Each number is 500 + 50 x the weight over its row's rms, rounded and kept within 0 to 999. Layers, rows and columns count from 0. Numbers have three digits each. The size before them is the row's rms in percent of the matrix's.

# layer 5 attention value, 448x448, rms 0.124, rows 374-383, columns 0-223
103:522450584439503514661517524469427619455513558508484607477538497500488530459544626394446477577512472422535502520572493517453504461516530430471508529566564480562524522480457490534532500511529485605538417556531507483530547451450549482578425531535560516467443475542446518477406491556486502566499561478453430498504515503531566519483466530531393481514449626443477529515547409494533457478508438464514533472536475495527510517532457515442501479609456547437591502513538470491458453515578438522482486483483544425480503471453498439631482437510525486509461566498562483482514527357500490534614404572528581496527500480567567612476579513492529525456523570408487536351484444488569540489552
100:504618561524378439559492421573405440423558527604431498515442445508415547486523586581482611552440562509427493438555544478450548559504521447480539554478522510455455463431443407395513527460486515510492401526509534544561442458501531449488459530562452360418577492509472519453550523489517483500434473491450501469544523447412478521497385506522588519535536513378481483513531463568516399388462509512510464469568496441419591409543507464479458488566415541456520502516482409545472551421479422486509450364442499565529516535571541486531583396532539476447450481381565439509503520537487467492535492533403466535538575537531509471454527442497480471423542557476493473441505522565531480549527
096:488562478521526443538542536537471544453436533373513508508472595530545441542449502463612559533573477420536501541508495463570477484437480581518479479540483504492434564502485496518517468472483563530479520578511478525436433578500520458532585554563512494478510508453459570494489503450596469587512412535497408433453477490484503573504425415441483542622495581547499489551513429561478551402582549509572366442436445494607549479570506435521522490428495501482509545479530467662397457492571494397487642481563505498494472516508552463524580470490505540475438452479451524430525565456587466482587439497467503464655471405435464518516436413605552517504486494532509411533450551615529543481519
096:473411551453589533525578532485473484531526532490464557468488539437556511493506528586502489461446488578373410479530585471581587482480570496413399469577610486524449496455548467488465545501459529393507537495494434489484475533496495465520491454508583485496523523479599491603480471516501541458558498445611520505464540471393558509473518492440498579486522557550486473396392503484595425316541493431543576464428619431584522468539487400492605602527537465521485527547500511429517496523549530550511529466537533436479502555452535563483431468530449498484439478468475504522540502515565393473430507523439471432491416579537516436547547500504496451428388564513526602538469581510494403534593
101:556516552518469524485511587393618460521432531571468414432441478502508635530532440646446432403456589458617512502451517421452578495418453427522542451568591493559512560469485535483471459493443482439564487461485532549518513535509526470490473462456508476509511486563589469494506547485586456430528498467468521515523474504530472468483439518428479455468561573534449575534424525537569485489507547443518596494513430489561509562413508541464477532584501566570539424543440507580568485441478506536422486532455518549565542520468419520459482516365536480418502596533464473478523547511466474456451518512521504555565503471485608567570492460433503378505640539521488528461487485456449498521431
100:506424462520520562445487457484480564549457504439525495468491517467468525494533468573564487521496561525499437497437533437512603538532580509413488511517604485494530485500415505473583460526541511437365571420608478527513459525429582578554503445540412534382506449496440479531529537580521474585492463527484460557461495571478458513488510498573522486501430437466527427510569507424459615502579476549506496551528523596558421545503477526540510387500553513544519434555475530526473575487564504626445518498610459473633374556461493508423498538476539540536513528424529472535471548568468491513419496542523490594449491490557499457558501559483511521596414584466564505418467513541564530464481
097:589485571529560518456434512525425523463519505512495479493535524396403544445561474460524496536558535522538505489498510465496474512443415582580523464465429494493489478423623580447640455464482485487562534468586458487466500530448598519412477521442555442536513515543524504476474461536469511451440442608631417506449529527550446463408553545569498497469424527517531435571414469412498439505499528445399455467526532559485432513517544514518539565451570473388485532515473532536457415484547511461578555417375455441515473477533527437590450496484448508535577565503572458504491531450528541527441563458499480599504588530477440519345496494434544543429405599592495500505446524523516348495504
096:502424461500458551476502544486472429554546501510589483541429503555505603470490501461538518515535468534531482326511498502518464496489497470472420541478536505556472519456531582524522603465511492547508508546407480464511536514546521540521577485449536633568548572483509514575505494474522490583469484533498596496409419606531447540451400493494476479463454524400557543557432463502398519531542411499480533549499450560457539510521490531480478470624495514559451486566569578541553450442530489470527471513430509503453500404481495498509520472452594400486627556443509430341462492556471479454491521417513497473458441519477552450441585468508399530502551563587501488494460536540479452510461
099:561510519418508596415351474524587480474520630539536595549530525483556457510466505524531535488549453480436514447484516498493470476419543562487445440467534543516455522486508478501461448459534554478536467525482520530421441426540462523556459417507488485464446463582533495523512527502565458454496412526576492501514500434528550531615514519496443498528500463526598492580603571539443510534478566353590476517534527529486540441530500524495595532520502576546443509584506590474354547486528580475522474517519451531462633451509504478462513590428478466560468570476436556441586410477583483482446459436513424427476458465530540497472516454567497525517499538523473489451493503467568556512524
092:467543508512474545480526499494410470432477547515478462499526486529582553406447527356525493486468526427482460440525455529505538520522498465581523487400445490476475532458469443524537526539517548542460408451481505492509493492489390504538574563486550548555539531435559553556529529566521514516537483572487543404430579402393491544486557571522483532540503536415571493587492553465444427515575457436424587469423434612510456445505505600583507418566484534534484450529533567567481472498546632474567516505490420523594484465502446531474473508606471496477544548565497533516482544558623457567533496402415479499472449527528549527462502472519504489512454529493447499554515488461505524543510
# layer 5 attention output (transposed), 448x448, rms 0.118, rows 374-383, columns 0-223
097:502557607407484527595565520500486451489429427455471381515412406427519474510488567490601499468522494437526588437552470495530457532521407569469505489544485524488531471479511495519543557605475525450482438544480489549405474504551538516511496463544408455474546504536544576543537418398533507419491521515485506509536469464470419463497522555460575628439583457602491450549499482481535535552496472494519385481491649422544557518424496490434522461495490481539479599554478589611479481540476524466478489528492432514552521459632432483584468521540512572541508457501511570492472546535518511517518555458467386485500575514534469522388631401580464507592535492555523483593485583508476446516501
097:481409509365608582458484562387548551506495503410470503430490530515553445544465470501377486530610453480492514510503567516494474502554430501569521614507520552592470511532520567533546509556441390521536420489451516428424463532540455556593482474477468497493509465537545464477440452628412397548510461458585565513481536532514542488432457577488459511444444491601471591471411516508516582549475490458462518492429552529488562537448556519484611544516483454583461505439580484504422444459524498465473514541462384540475440480479524560631502475520487561491568541505581493435526504467438522433578540446528537551576444469530529526584468514505544529544463560514502514509461550501489489593583
094:533518557539424505483493504504577601499481466553499405412427381416419467523552467652459462529464432453569515475440479556499499514496431404540573456491518512563496467527441512495541440537448434497377488467486499458435486431517495581490373507456486500543534509515490526515482563579373512512397475516513533493491475512472608502579560565525582422525521440510512484553485591506435471520476459429492536569535491425513513553472570548409506480469490494660471458561463554477567535548404582516534378513511534477480528419495545517512443471466546442493487566536505514483510441561403531521522414463529504502468494525510515441432491494434440433518430481464478538540558487410487449587492
097:475503476569579430476440636488638571520438498517555492546497573441520489627549512405533497462520442416554484526511419556504555597546382532490554571432475465533512441499505571562482425582514512471470545474508553486564542468500624491513534503541460515550495496337468445390440483484484481506445506570424628461472491443494494518486536492488489495509476547503512535538535487577399533575499510584551446543445374521503527414455459582483480463459520526479573494529438427485439523543491496571476483511511562494514422467489444453453514548553457459472455523493449550523435507514558583477494574486436550482439621551515422582536532468609460467524511466500540545507467414518537506492533
097:484428445528536452503446607449421443476425547406502508534511508611533471487579483422497529497436494490526497588523479617467440599525556528529437447527467459491523538504475508477516592551515509548487492516434444531476549437524413537515528535515416436453510402478536498477547490442395466475534542609532476495572586505379553594535526571508532511418537537455454430504528548383556510474536494526540382521499519351429513564461409485501556492547520434471407520450574627532383494498572548469498475479561572409472441491470528420566516405495514535506503454435373468531496419500504536507412513484487483498498523489472438477559513517580550429559463446525489472559452504627514471528576
097:462348567499510448498534461442544389528485490598506457482488457559453451499508547439543495445505512439521578519418469575424445521492485547563473466547447443586540505486525442571484479482454509437535543536412490501498475499440508465455534564476434550469459628422505456471557442384508470537526489577425542549481540432446449538539511498428513548490513611516462490570438526493415503518508459447421454556460384405515448397525515483556481566531511478544484512472470473536516460468448519571491403506431529472434600447449583476489508504469435500456404524480396497595443451533491406484533539413512528429486444554465504475496502451453421464455529520433449594485537547466439473417522
098:390506447512444482485532512562562532500507521467558514519466422479562472501584447506533532450574459421362443555475501599530424490556533430508473473490558601488598442513541503518476498549551418438529390576500500521546561452490525560553511506515415483475540489485484557438591454496508421511548539497483411495490490439453556554549499491520416497464493554508472469525593512500436489432547426588534523503510508549439520451446405545490440426612507401499387522452450576526535510383466585525485559596515502525537440533527508493538545401498475443524394464521536504523490476540550426500512451534578502482443468526446490512574476433500491482387530513401510569449544468377495493497542
098:461337541518535395410542535515584499425525564414436578441391443552463405561445490563413517507645469561484431603432518499474453535445534534591446508548540539504507496523464468509579554462379515455494478481608438487559519437440525460484509509551545477583441542474521500482513502597512418533500500542635559466515507523428559421484451524448484524406516614479523468526487533450507492519568616448568439545464547494501546552414444626456480448507415468405497546480486469493573562544533557523447541515527479431525583448500511509545554584437469453627505461537458501577374503475493437567474488487447461496522484499507456451463458501560541511549548535463480514465575531509417533541556
092:512554532634560427533487587531481524620536479543573489491491606470439534523549538512527469529499441502505491465548472439513467547532433506571459547610478468530423495472473543444616473528413477460458485386607583473515635503530501509500469452449506478540401572435544542465504516474456532520399506431485475486472510557394488493509489503482510551498530553477398514420525514479479562542543536604480564489426496483336493573541516464492474457498518465398431401512574386535540487547512428550452432447447576424514467574521420510495460413424458533514338404547558425617423506608438423527518470554559517549575536525465509435485523510487501502501565424454570571544516524471450502446495
092:555577392534564471511498411546435469554434565497478422423526481513538473501531493533547583490475435434453538516525457500484527442540482506410506510410640490558414565482499520512514520507449467503467568548519383456465503492554539485476506466522468457459425547498443527440592530422499475520533534526521475445489507511559496524532411552564539459496481467499551506486559582494510575494525500493539513498438626542529446556478525385542519534558511431451544480469532502476568589495472509376535511501571464482506562528554462462461522490458380559488518500521548448434456503464484565468457533577457536481502581454451475589480362458468545499521505580452516484526597406505420549494558
# layer 5 attention query, 448x448, rms 0.105, rows 384-405, columns 0-223
037:533486523543531550417641399400569532511491516549504520583506508549561495530359578511591444435496488480541466506480498578539544498581486498475513463467550503591599514531593442480534513418551504510577523522506408587512426505534487477504500532452501494564467533572500523479507442495425493507452528438496550454479543530590574395562463447422413462488517604439531464532441539519500540506456498470530444524421413544516538415493538568486563434486456603514562422444526642506365488580558433502497440548453566573549458480477519572459557439523538484475459537476487490493489478475532537437516519525510534432496497441457532399547501555410595606429465561429558473448554509520457569546510
039:495512461409329473435357634550461465478437461469504455457488532585477535519541408484479498469517535508500506502539601502490500540488500521496520553499444539412433464497482506462493455551458494452572472438558579530515519438423462518436408502527499561519568513480483412431387503448534489507562569555550448534510511507420429603442568518478526501521404398587525521564549472496531612512471587470557551459601478493489478494586506451502542538525527437522475576525400458519575409458461464472496516476578455473472471495525474476556515530504417545541519467577554494573473502514362475559452480511406517546577547480555424574450533461445518453545495550620458526517429569469497539499499
045:475454508403325481632360736479503436522526510526498449392538573518543523565566426458436458494528554574451523461479568499439494617492472511510509512484485528510480482492549443471403473547430562432530562474555619509468519506539517550433450525473491524456563470490536479535451484434465443475566471526466451519543458547408511618469502482487492426519409505600443530545467511518443537544458555510499496396582492524487477504519527530501504476511499413546532570505464525533579519441449488503473555497555337496435508460464488408474483519566413494514458444532500588504520532479419498528465501455463471551537478560544425521421486548493454405479408514543475506511429489539442497508435
047:500585569579327425705437681513345381531515519547525523399553583546501531483520429484505511481550515487467509499445554473527402495522472505518553396505530488522510576470504470479444453514506567507461525435585541494500474513529547530509516509466464532497558426568517482594588420464466445591517414580436495434493512460440495565475522471507565387503526579548491529471447475508431431535484542491507524494587567474553465523514510501510485532512514472499556657468542506519398490507538513494479515483535412447517440549488516541468483498485462467521482386390500489454589447466500485415456549487545503538478510560519470526406466515512444423527524477423450459552449448507443462533478
050:593514509599485374606521578560497414494419559576552420494493519439476553467421473586446537513575488467458552563500426516461472476522447546498487423579565521603571499491521522422487534494535489583539502480546444553504474463428518452513522497530513510593506434599517514542575481460422448479530585479474566459461472475560537467488489449516560488508512562491546558453549523504379496503521508462479467553482496431533420532525573506461475503511586545470543547532555450550316519570480492525480453532521558488548481568507485569465477355555580442501529475482525529530541517497561506446522521478580527534376535491558536498497497581526523528561538427475519476592399441480480446524511
059:434662512389450629517443590539388533596522538422492519509508500532578466466537519497547484516480531520470440434510586475496483600471556520579454505437488452521474516507505592430520422576447456401551507506486578448568499496503554573523514455404513496483514578397619478482485447516523497516517390579471428559487497522433498480420449440539459396517554506611419527532413454528478536564433538461518566437543474529473520494565470534528532446492503413593447435484438476484506464478516522582448540437507413491435431545518592440483519487451443460510430473453525501460593395454471574476508497471423474462527505439504455522535489584471468458489440444530476491504507469545472531506544
059:467413406576400359634464605554452307497424525586483401436506533451424486436527452544473524528548496500505591503558445532535459498495407490489520523600526507500539492433497510428486534454492525499489588447548521558521381458444492421520449448550497514503498386579543400562506477465523510440548529460534524540452541485498457491489437520488534529486489483475557493456506532513476505553578516472469450485562557483502407549531525492507546508568565473459467558532619451556380480515529488526491539499541577462588494541601441530540472431579504486502518446507453566499494515500454488459466516484554505559465478470613388522423506530552491569466518466453467514500432483449497473512460
071:472594510504567585414459439538413579564571479418497564505495489560657474474511542349531441516445528504485438453501547439538529561540542582540464514391496481566460567552514499508548484551485456462505445526457532411498527513465532597453587475421476484469538576381572479425498503561497519480570426562435401517468440540472512454479439426571443448560573566527437506481435467574479505505409465491531515438495466503471560509504452491558473369515383509597482450474434528533624459484550511572462488484498458532466446481466565482426605519440484520496452562485543458436526414440456532502541471437374532441597490480437482528508496518536561467454422526508446553508556504523521573516512
066:433540550577512556501423379552424573641455420515549562470477466571641437491579452354561471438498524583494538537542425487524518543485543545491461501394565479523438625508542495385530560553525452490525497508444499427571547493466536553503586473483435497467480469436600419481500483565413615439521517542425414491461439496532509408412422484576521428527594616457474496441465527537436484476483466483451460442581406493498516506545410575450489369531408502543541496475552457508493466539557495556505465519469525444501508500514563513467567523518477521487496542489510495444572381412422473467515519470393575483541455495442485537490499512464528433472410479425430562579509511480564521494453
062:580478487482492518438519540440511586453482584582506466528465522470437440489426415644537464519551546488471506539505513485498560495486454430517482436531531528552547436463498474536502538467543481539479526437545462606496498465550502479509406506581520492534452462553466481568525527410429501562517560467529517465533540481472490531523529561403538417482488352477572473479547562458552504482602538483509439480435474461502478497522540472446624550483560467414504536533646496422407475503379465457484480496480532485564432536505528504594400473607508480546574482490367535533495563517485499529439512526621478598465543546514465511530461513422470467484526520499555505574428486506461440492471
072:529535567458598528457546299493484530501450413513501562558493457553577469549484451310552534470538510512442495561479425458522547490513631515432491513400573446479447550465494490437465568546508465510525496464573483407603471422449480474512538471478530501514532481507477477487505564419372480584477520531451482504435383447555460495482487518510426424503593531375588555473524612514433437492538511504527477523449449505505466541417462460481527445500504539541564468451483441462501480573460573508465368475506483531516541418514499492528455526538496569430552621535487497476539531407503496500494508454495611526518531572449515520550511440443553472562470484439503474565568506568560471504457
087:565587555579702615482612277463407597421538517505497513561582547564571485542431486564390506623538517435519453448562590540510563442515498516523489479447490512483523455562469468594496442558510561582437446485457447580521590521556497491482550497582511490550446555452475546462573510488553472474472481525565467495525516581482560518476579519461554513518545477524542515503484509506536540444522471585432476530473507535507557495514452475383431531464503504496544529539498516543435497478479482451568505495481535505487443507385501457512513398480575481514550502549425507459497549485523421506551490503437440525473549497400611539550495529567580482561516548595469455453474526474420453525555
085:652730580314526465354481463514418490550552521477430481498414393553566467400521463437494406383491548467446534503515514479506435600511535476513413454467551517602525516460558585479453522508494373444524577531550497484581540397428493555499496464491586530526511500531491512516572532490422555546582532502478447516445494440589452408475437448519417479525541528516469459481556511515492472461493516498530460498506500472570460540535498493543500498495517568521512490522506475384481481534560506514496476485468494571550491501534555560556526505499461501542490610463402488543500406440545569446567473527497556472570552552505489417580582495590461477492483479433469525532578547556573483459464
072:475588433411441542513459555510514564571631466521490539533557515531547477525404496491584443477475547570432483455535573467600433468451488550488515523445538557549502551516583424407462491544510417477499437504536469470543510524524480581518546437392540527425472577489534374502508434491459490472515450493468512602446487479451458444558511441447499538522565530465514453476531504526451513474508504458529506538527584376606548595494534555487479423599523450587421433424514498484559505499546509550486476541483455559484543554548524483577555472437499514549508451402530532509540468436571542528489464493501492494497514566520451478560468559442498492544495434529484608579599589540534512554553
074:468512561426475445573425561495363471614481432417426494495450480524599516454433498528594506451439521605411465433595517471464472486524475491418442436421478496444612530510456580541505474541430427482469571446485477483461523537540497482474553410474565561530599468509531475562580590546563413501412475538513573457449450470540401555406466487460365554531497539545521480498591525600469398483490612579506486505479502441407543492491434473520494571495615476509472507555524506489440488493534566463510574573483462542548475551541455545602505441466472452477537444505556558492663389430535537540536438501505438492452483497499521490514409373579424490441524464504524574485541499586448470480543
077:607459514546501540524541456533541421395545516528487517469467471449527541524580500306526494488435536456531419495449527603462489549515538460479574538546521414504543584548453478493564470448454522500532533445498435475526512423507431489433527564497575400525419458441487521521528434512456567482528535465504535469576475562471535531525520546540498538444554491446486518535494496473478564488549353503442518509430530493403553423562460453574431457486468504512530437522481581563429451509579534563469528549528531485518560449517446463545563550438418464473443584486495460482444536562430483479472563438399542503512495445455464536521391486468512510416486627546439370584490466515531566521411
032:466496561530542478554447651397517440490529472453485482475462510574474502444481463474445391475528474569519499573477553539529447488493476396581510445550530526508490536561348567457474446522383472404435551475520467533448557517549481554480470537441458499544532529491519506508462509517460520534547478520543501543508441463576357604507449441569478407435453525504489463445447489501504528504490454484513506439501651435555467537438429454515560454491484392535564521483495454578433572455560431386536579526530381379465528456491480507571433498489431390522460486535455497453514481451481487560508580466474511519536484487514491460378538438533503541512465432506489560534405508554479553619436
039:466525456496688513361627396542515478528471513500586504522492488388517558473457612468573451397464481440508415501528484568467490443501460513496536574471508526475485477450557530446534550580611496581456406494463500513498473514509544471556499577527553529538518515515464551405561481532534520485406540439508500502468582545547641454572454562458455601457543488448554445447581534467443519429436519517522546608513426493468541466520462513471534475459430573501494481537529567473512480590541541512485414450490585593566483511418520581531554466455545535496530556491464465516387558541502508462481490548592464459491490478427610462582518499476558497537441452517576499438570446373548589440515
040:478380453359599519416549427520612674497559409451454541479537375514626425521503494485548508484458482491468398540515537428533583541437624463480539586498468431504452472494483489541548491536439494457488424477468501454516499469512455520448484447483514498480459613353511524364468555504498507475501501567523412509537521531492462470477563535560504551550537416448568528497583461514579537522471478501520466438504427520419525404529468515478532457483454508477430462520425494498610408463425563466546538458469468594429467442528508469573581601492444526555501512594515503514451500580369526574530481514470506453567537492422527490595512441429508548513480494581566556438623520520506527457535
050:469551597367374448454456579368421497529508512409473482454503548601572492503562466429501415529480494515468418478469545365515496567532532439603526522435472504478436540545480459550436473497456537465449549515486533482534540506549432547526471524465434508469527505480508489462535566490504579467504379538468497537530448548372497543504483450539488439465479477530477482532429494506500446553481514526553524453553508527515533484573449426576541481526473468471454537479456545508571494405490569549510573469436397501405487434492517439511528601514388535526489534488465559533502480488412494572480524497447504482600519548505516475412522531506405394475480529566430482510471518553492556468500
053:527576483482337558637390716497405504546480508435482480457512543545552491508584473450502456558526537492478440376500526466546458544459502504583512514451490530571533540511478498457426468473464516507501499478484569523495450559574485556531447429494440480442517504503620435532559464473528442528593422545456457508514516532421440516516453481517486362416455532539427505515410478539444491573475562481494577462594494516552485484560484471505496527521556458565467557479504455480519478462505503585446530436540403448474422538463554511461510524550453514555462433486520527480573445456459514486468497457516552528506587481472447554443500544519505382473403481496450544540461460550430549569537
051:454488559439619514377573406344624643492583502417478548555485478517510483583495528485536529560427528478498491418447523430513484493500550502495493525473469469468513516486418485622575447537510489480484408532433584491484521563540509510462547505533498519496534572418433557478509565485527610555463482500524473494540462445472521535524559529507424579494524484485495523500556530449609509466429529588594511561512512529486538418494412449535528500491441543528488389486456524479607457470450510458508484553510433560413570461482533505412529582443498518455487544506554489540433454541588497616514465522465501451582480529371586486584452469460498513497518508551487502498566517496516567471502
# layer 5 attention key, 448x448, rms 0.104, rows 384-404, columns 0-223
033:416551585496528411538430557399426560542520512494522508539511510490544473457578460559444543560482511548468530502567510488390548512488513487570438544477432486436456575433404480497420526496437464591530525476572538367502580487467497527469488471541529496420456518398456477506509572480573546508518447519401451520511462512519465573492549479543538540429476509489464523511524564462515471543587447460394558448467500517463394665541474461539457498542455415492505617478498413592568484405469620461544419558529399508498480438506486489562497464537532521512587447461467508418533512522494460494547499403458518550505528511524516535513487513521421483477531498588456460555426531483607471493502
037:402399454553468498577581531573550608521487391510466526467488504458488489456450570576499487552458446537525479558428496436587525524545551510500497536524495462444541489481489563516511493498522449473520487486446475486467538580538452536594535422519405384518420484433467585524516489489479533593478485502519584525479462439480656538435382455539521452426536633473478415551465566503524504413489472569562491516479584539527563482370521469535463490474514478462575531394452469557430521451514483470451575459470533467460527538577478476487474528454524441425485524545530495547507486530606518474603417511621511488458521564503572426494468440533541596418550491529470503416570430527457474494462
040:358535342520557468611621440629519623495381464516495467547506501474445497433490547680548508511526475469538458537496516536631516494531509551487539496538480458397476483468422543537555451506505454526485513525441454501520471491572382404589471544541455415487402512532502530456500519468484501540406520465598515508383486422601545487478566453492546496468553569455441506547475549527449488526535462501526508580444574490414558453427494446567513554498507548427576442528565572561439570484554525457448540503422664435525552544495463502457421553490530521439498480550570444511509470580531492488485433533551506510487537603454503438515556445399514602534505512471498520478588510442507338472537
043:479487396451674485419613389552603622401484460545514440545462504437444473531494569530463512522569507484479466525560397426536525459494512499465444487512545460512519376512419559508406414469516453501516485595427475521520557493434413441518475456503548536545473581502451582500550563530453448491427496495571435582416448506465515546552544460477484565504426511542427497517439527526523523450438520502542496577465567537460483513416534466441559573507540506491508531512476558548585499479508447472475574431442573488483557454505547471528444446485469480500501528498568472456466514527531492537546491481559489454430562511451507434534472460504531564454564527438615624471555508508519445452557
044:433594409498542457314495358551515623528475538535509403454466440540403470467482524493513472479610514483555494505494496497543526532508462403501450484532495440513515438499499512524533392435586428569460446561533470473494500515504460426556400507482532526473536587493498559507484519528506530539419438558571483479443503512487512560477523457443522576432464437468474393549411415500505536553517482468453465549450565454442530498452512507505554593529506482494558535492457501490641439512568406444500526445497521457441543513493551494540480527483446457515494447509508432468450499541573486509536468554559469433476496498496522423540460496499495552483527562392522522440509513475523509535536
047:477249537636338599712549551494515455460544456499433592522479537468492540535518508577514497571428487492441579535470487528489505407478550557450588449465517475476531510505467475512474597571488529473523556478484457516447564542561494503506567489550496450505478493440459478521481575517468479558564581432482515521504478469512477529536517499509448428558567644519488624508570604509489435428504477535586552535513459519525445493475514452500404439474437571498556419477506591629443559547475576496513498535546539550530460460465420469517500486543495436526527491538500507576452493541504498539455527494442537562600509507491449533489530420513488456536533571530488536535578561608589444410462
041:479401464487462575439463629587571665493529443520453483582481456461527537529477504538472474467420474534521510466461542539519467457544483485532505486486595473425480500551475511436470469631523525431544338505435523505564470517554472510600512470537496554538531600432444503547480542581451462463449475505534508540438492514478481563487542423419476483502555524463371582467508468466540430434493498540509508570509518614492560528475488527501455465503520509467525488494432591541469522493528489484498495412428465371457607483523513494551517636420453474528481496568487462556501534574502477485462540514514520485471574553399551520522547444492555502515463522456590548514520480454427383377493
047:380398596495421513739542449503414436406492450455518523451510584499528473553454514529534498512488411455420479456508400480456508464440577535455540529554450465605528553516543505476469522475529597534501600486588533469484447544596534442469491524461531468491417479503529559515538523504463572581545584498489529539521494525556493495457489527551450490448511483486526556470571595493515427507522460548486562468519441527594412485508538394547448498492435533536511513567524458586429571569514592405543529546541487607574503451481484429493556418581469504604499448489547581472507512464576560502528497477527550548524512447514414570378526430515521497455604522553519497523507549522555477488496
052:358346499496526404621565397410579495406516489520515596480509534457401498559487471542564466474552530455392501529533465522440532431407606566458486454562454504622544494414493479511439441501507566481522590476575537458487495444624541486461475523501533423475480484509383582546551558486497581525538580541518609545541495479583564504433545470611552504467503489488456499573566526494494497484455554529533552539494478538529472521481518388565464465485467472402480553527483476496406570499453554384516660533557438522537497548504495490495485465502496510517496530669537491512517512515471513568452457556522434659495492502555586599451493454524535525506591506574549463481526588538475493420452
047:505384377484417568717425660616566574520552482558444402472499529475542498595487531467457547543429462538526554443489551535494456524544483593427492482399596424474438558485507490482518635533547502484514454503464478510492486555419465472461512433519450411479549477451499516536499434541566455484560503490540451494479449458545485453469554486477457531560547617533468543483503474508441573480449520450460482528547498537475476555452502524493529447523500525517560496457422557512474521487552514561505596437434445373482499435518471484482477573437484443465498573564423416530520636486485449449458585504548484471485523454428478537477591492434481496521448490512557544516463535564483547483560
051:324351483598460454567509678407698456462510507449534577513477518524478475594550440426580463434454486472524515516456412506451490460456527512475468468507450471541477541521576534558526493528472542459428551462488468491429610498483534486431598576549480503547448452440436518546483485447494518432578474531517543517547384499482608450483551575577531517463454561469534491556615517518550479462401564475495538499472508582583531502496580446570548480439501466444468419565496544512468558517546540519528569528465469560570460549555538529554523487467482530555515557543456516559478512468523499465507471579540461543448504521580575503471484489514544460519560514520516423542460494527495411397510
069:531636518487519594373510506434512389452488551559514605561489429454476514475413451620465519563476485434518539517480524479452583509546495423529509486554561615538536542502413522458541556518527483507517518496342459553499468504479535552537530405512491458569459548494513517451543506517485392496457482460590493464553480419499572544476483529410627609431428385524467528526466490416460547538437440471460391489478498568521574415530516523420408523442534485475610523468507480441508490468462453451522472457484451502435493557507484542554516569530568461465543593437450509493480570541531445516494507509523576552482532456520490395549526598522472522603436449520557555552473523401448446528552
071:510436531612372515588518570522510498575447491410500532524566464504551505572496498461545534543484481520523467465527529397500454483508487471431506537486503459519381501443493510471469516564477541452510405526523615470561520410479474542491517381429528505538462471448592514437509500476482487464489522516483491421474430539506517490469500461582505505476512499452505547547407537503536470472452487492547581447466516490494532532514516511520467446524521481557499446526476339487431446467512546502501462525455603502494425483594518553531544564496449483488518560543540508499542421471499531529415507502426456439578465473602425555465460409535475514504445527459496595508543499442432509462516
077:458547551418362485499412463506487458448544450523528579505551478582413551473551529616435411499611510541534432562517391509520521397487447447464463532508466386507469568568495562547444476482506519567431598598543487488527397496478519473512399456434436516479600492530624449496489511472507433491541555566483471546512564507547506500472487565459418468490430583505455444547344516547437497425569572443483430337592563439463416528480578469463578384515469486528424478506605497506600548403451545477467507536580519422516522442516509471543446566509425491489460469473561481502503519467484536511487493504484516429528543570577542504556532470477499469477530513471449530471511577577462441530458
097:454501480619502502491421581598600611496546497546477514413500528454408522484468506666460426434452542592469501500440477496568515448497568475416473417532555387521534575462535518414521483561484489479589551523613437598378567478355462503491479491485428486592537503460615435456519565484523450575457515506502559476511493463528457517509545463354501492462483531471504444567442505579431467485507655534550432573463461517516400564506475492505559503501466537441434550494554473535472564473441462555506480478475478417480569549438503460523529555538509444430480481496506513533540461483518527500477414513492550482490458572594511512480555503522549449511498511443584512538539538513482485454492
088:511531493486500421477439441609424454486434591489479473520515423506482491512531450502563530436474507567528564479461501503534497526516465429522474612486440434523659529513586580452584500467522468456522500518546499497466498474530486416535446430533517485451483497588595518445562451513525432402406524569453477458501533418416561507542496524462647462488551533476464489553504514529484556414613484556483414461488491578439487470567462450436415468523538588536503469561467501490480484492542468523505492483500548499576472436541467475515564560496477533617458548553533414557460506505505548572482494483604572453542452542434436489598482485500570538529406443470506501445519530501551498529606
038:528521494385474621385446438590548543415498528566521405489525476444500496544514551502541586501536509517538526450549491624504529448509482488426475541533529542545533569464504509476470495471577490540589456527453459495582384416446483428442463503540531504518535525533594467433501501490537449459472537459584508426491516540416519445590523554446428511610539491516489470543577441450480530513497580486458421513520432491478575492555514491412544574443524601466486450535581512414524413584503547512451423469470600558592477466515489397394527481466535588466497386492487509482473515503505475482453453529540521477452562455470391430497512542461489455428550528398489389556539536429483515438551
040:583421613564428397638505469404510347545485459453463569516464515550539455482593465563516487467498513570444570528536499387459467576544486500569460501430410490467487588524461461506452480548411504465483563444488546450532602485462557562426545446469541472499512528425513488523515525470566505523511455540510465483452425486462517556452466487575570505496524545516492584534466492514507452500529504525586538389511515547531445438507409488550366462499485437536524554479423406495544519435441516489567574566481401462423395477580484454522560493570518456422491532501465567508545469489459479514542518431457501534535496529587536507478429483503465464528535498582415520508465483512490459529536
040:475413502610408449636471537375523350566514509459528580513478662540542559498507456574432470516404551530566543452540512547499491545511522564542535491519514532441520560487535476512494545613480530474472508466495600516515628511524486577447549534525496471534546427437548423519437542546533510552550520481469521517492494459504524466456443474530463481501509527524524549575525556493501464459508464560529546493544529460507453515516486533580399437519489450582487569478514556522467609594513501533554503582538428461490483467552425434508471453541550493523534487521504555494532544452451521539434520463396460606529425500574452546444558419539443489518501557566371490538468479533539368477484
042:497296392537435541608508477659522407530560436503523511595455491455491514492564503606498513488439526522552603498513534514531500538481483584497532464500501480383488517415562531470572664601481429418526444466492513529523505548458542509430521497492494485518523439415543394516510468555507465562532532469576450540507513560545463477454536478515434475517581552500554563503534557574421503409521467553535573442569440472544495461465577555515448488448467545490583457485481602598457600509512541474446505523508497403536530567540436502505489507549523372481465516583503516544466583538495514566495528503454468538458408465523431560489508447473575558542468489513490499534471499510540374428429
041:473371439524420539558488482568650662421539500515482548621508522485496598487474502675463494515432508509566535518461509490600456499544548542509515453541537474403485554496448507451548562564511487405572490546465465513517490533537492499458517456522551524542479547431496505498414544550434474525407558457546515492479505434534611505448554401459506555473603568497455552540594527573436511386498483530501525599429540468458500484500547503525548444454489576482601527473437658593422597480510588460436528498484564431500515485553460472512427546441464444442429516571523531499493531518499501560442504497444522557475485587547453516517554481528537535489497503568489556580538501503497382419500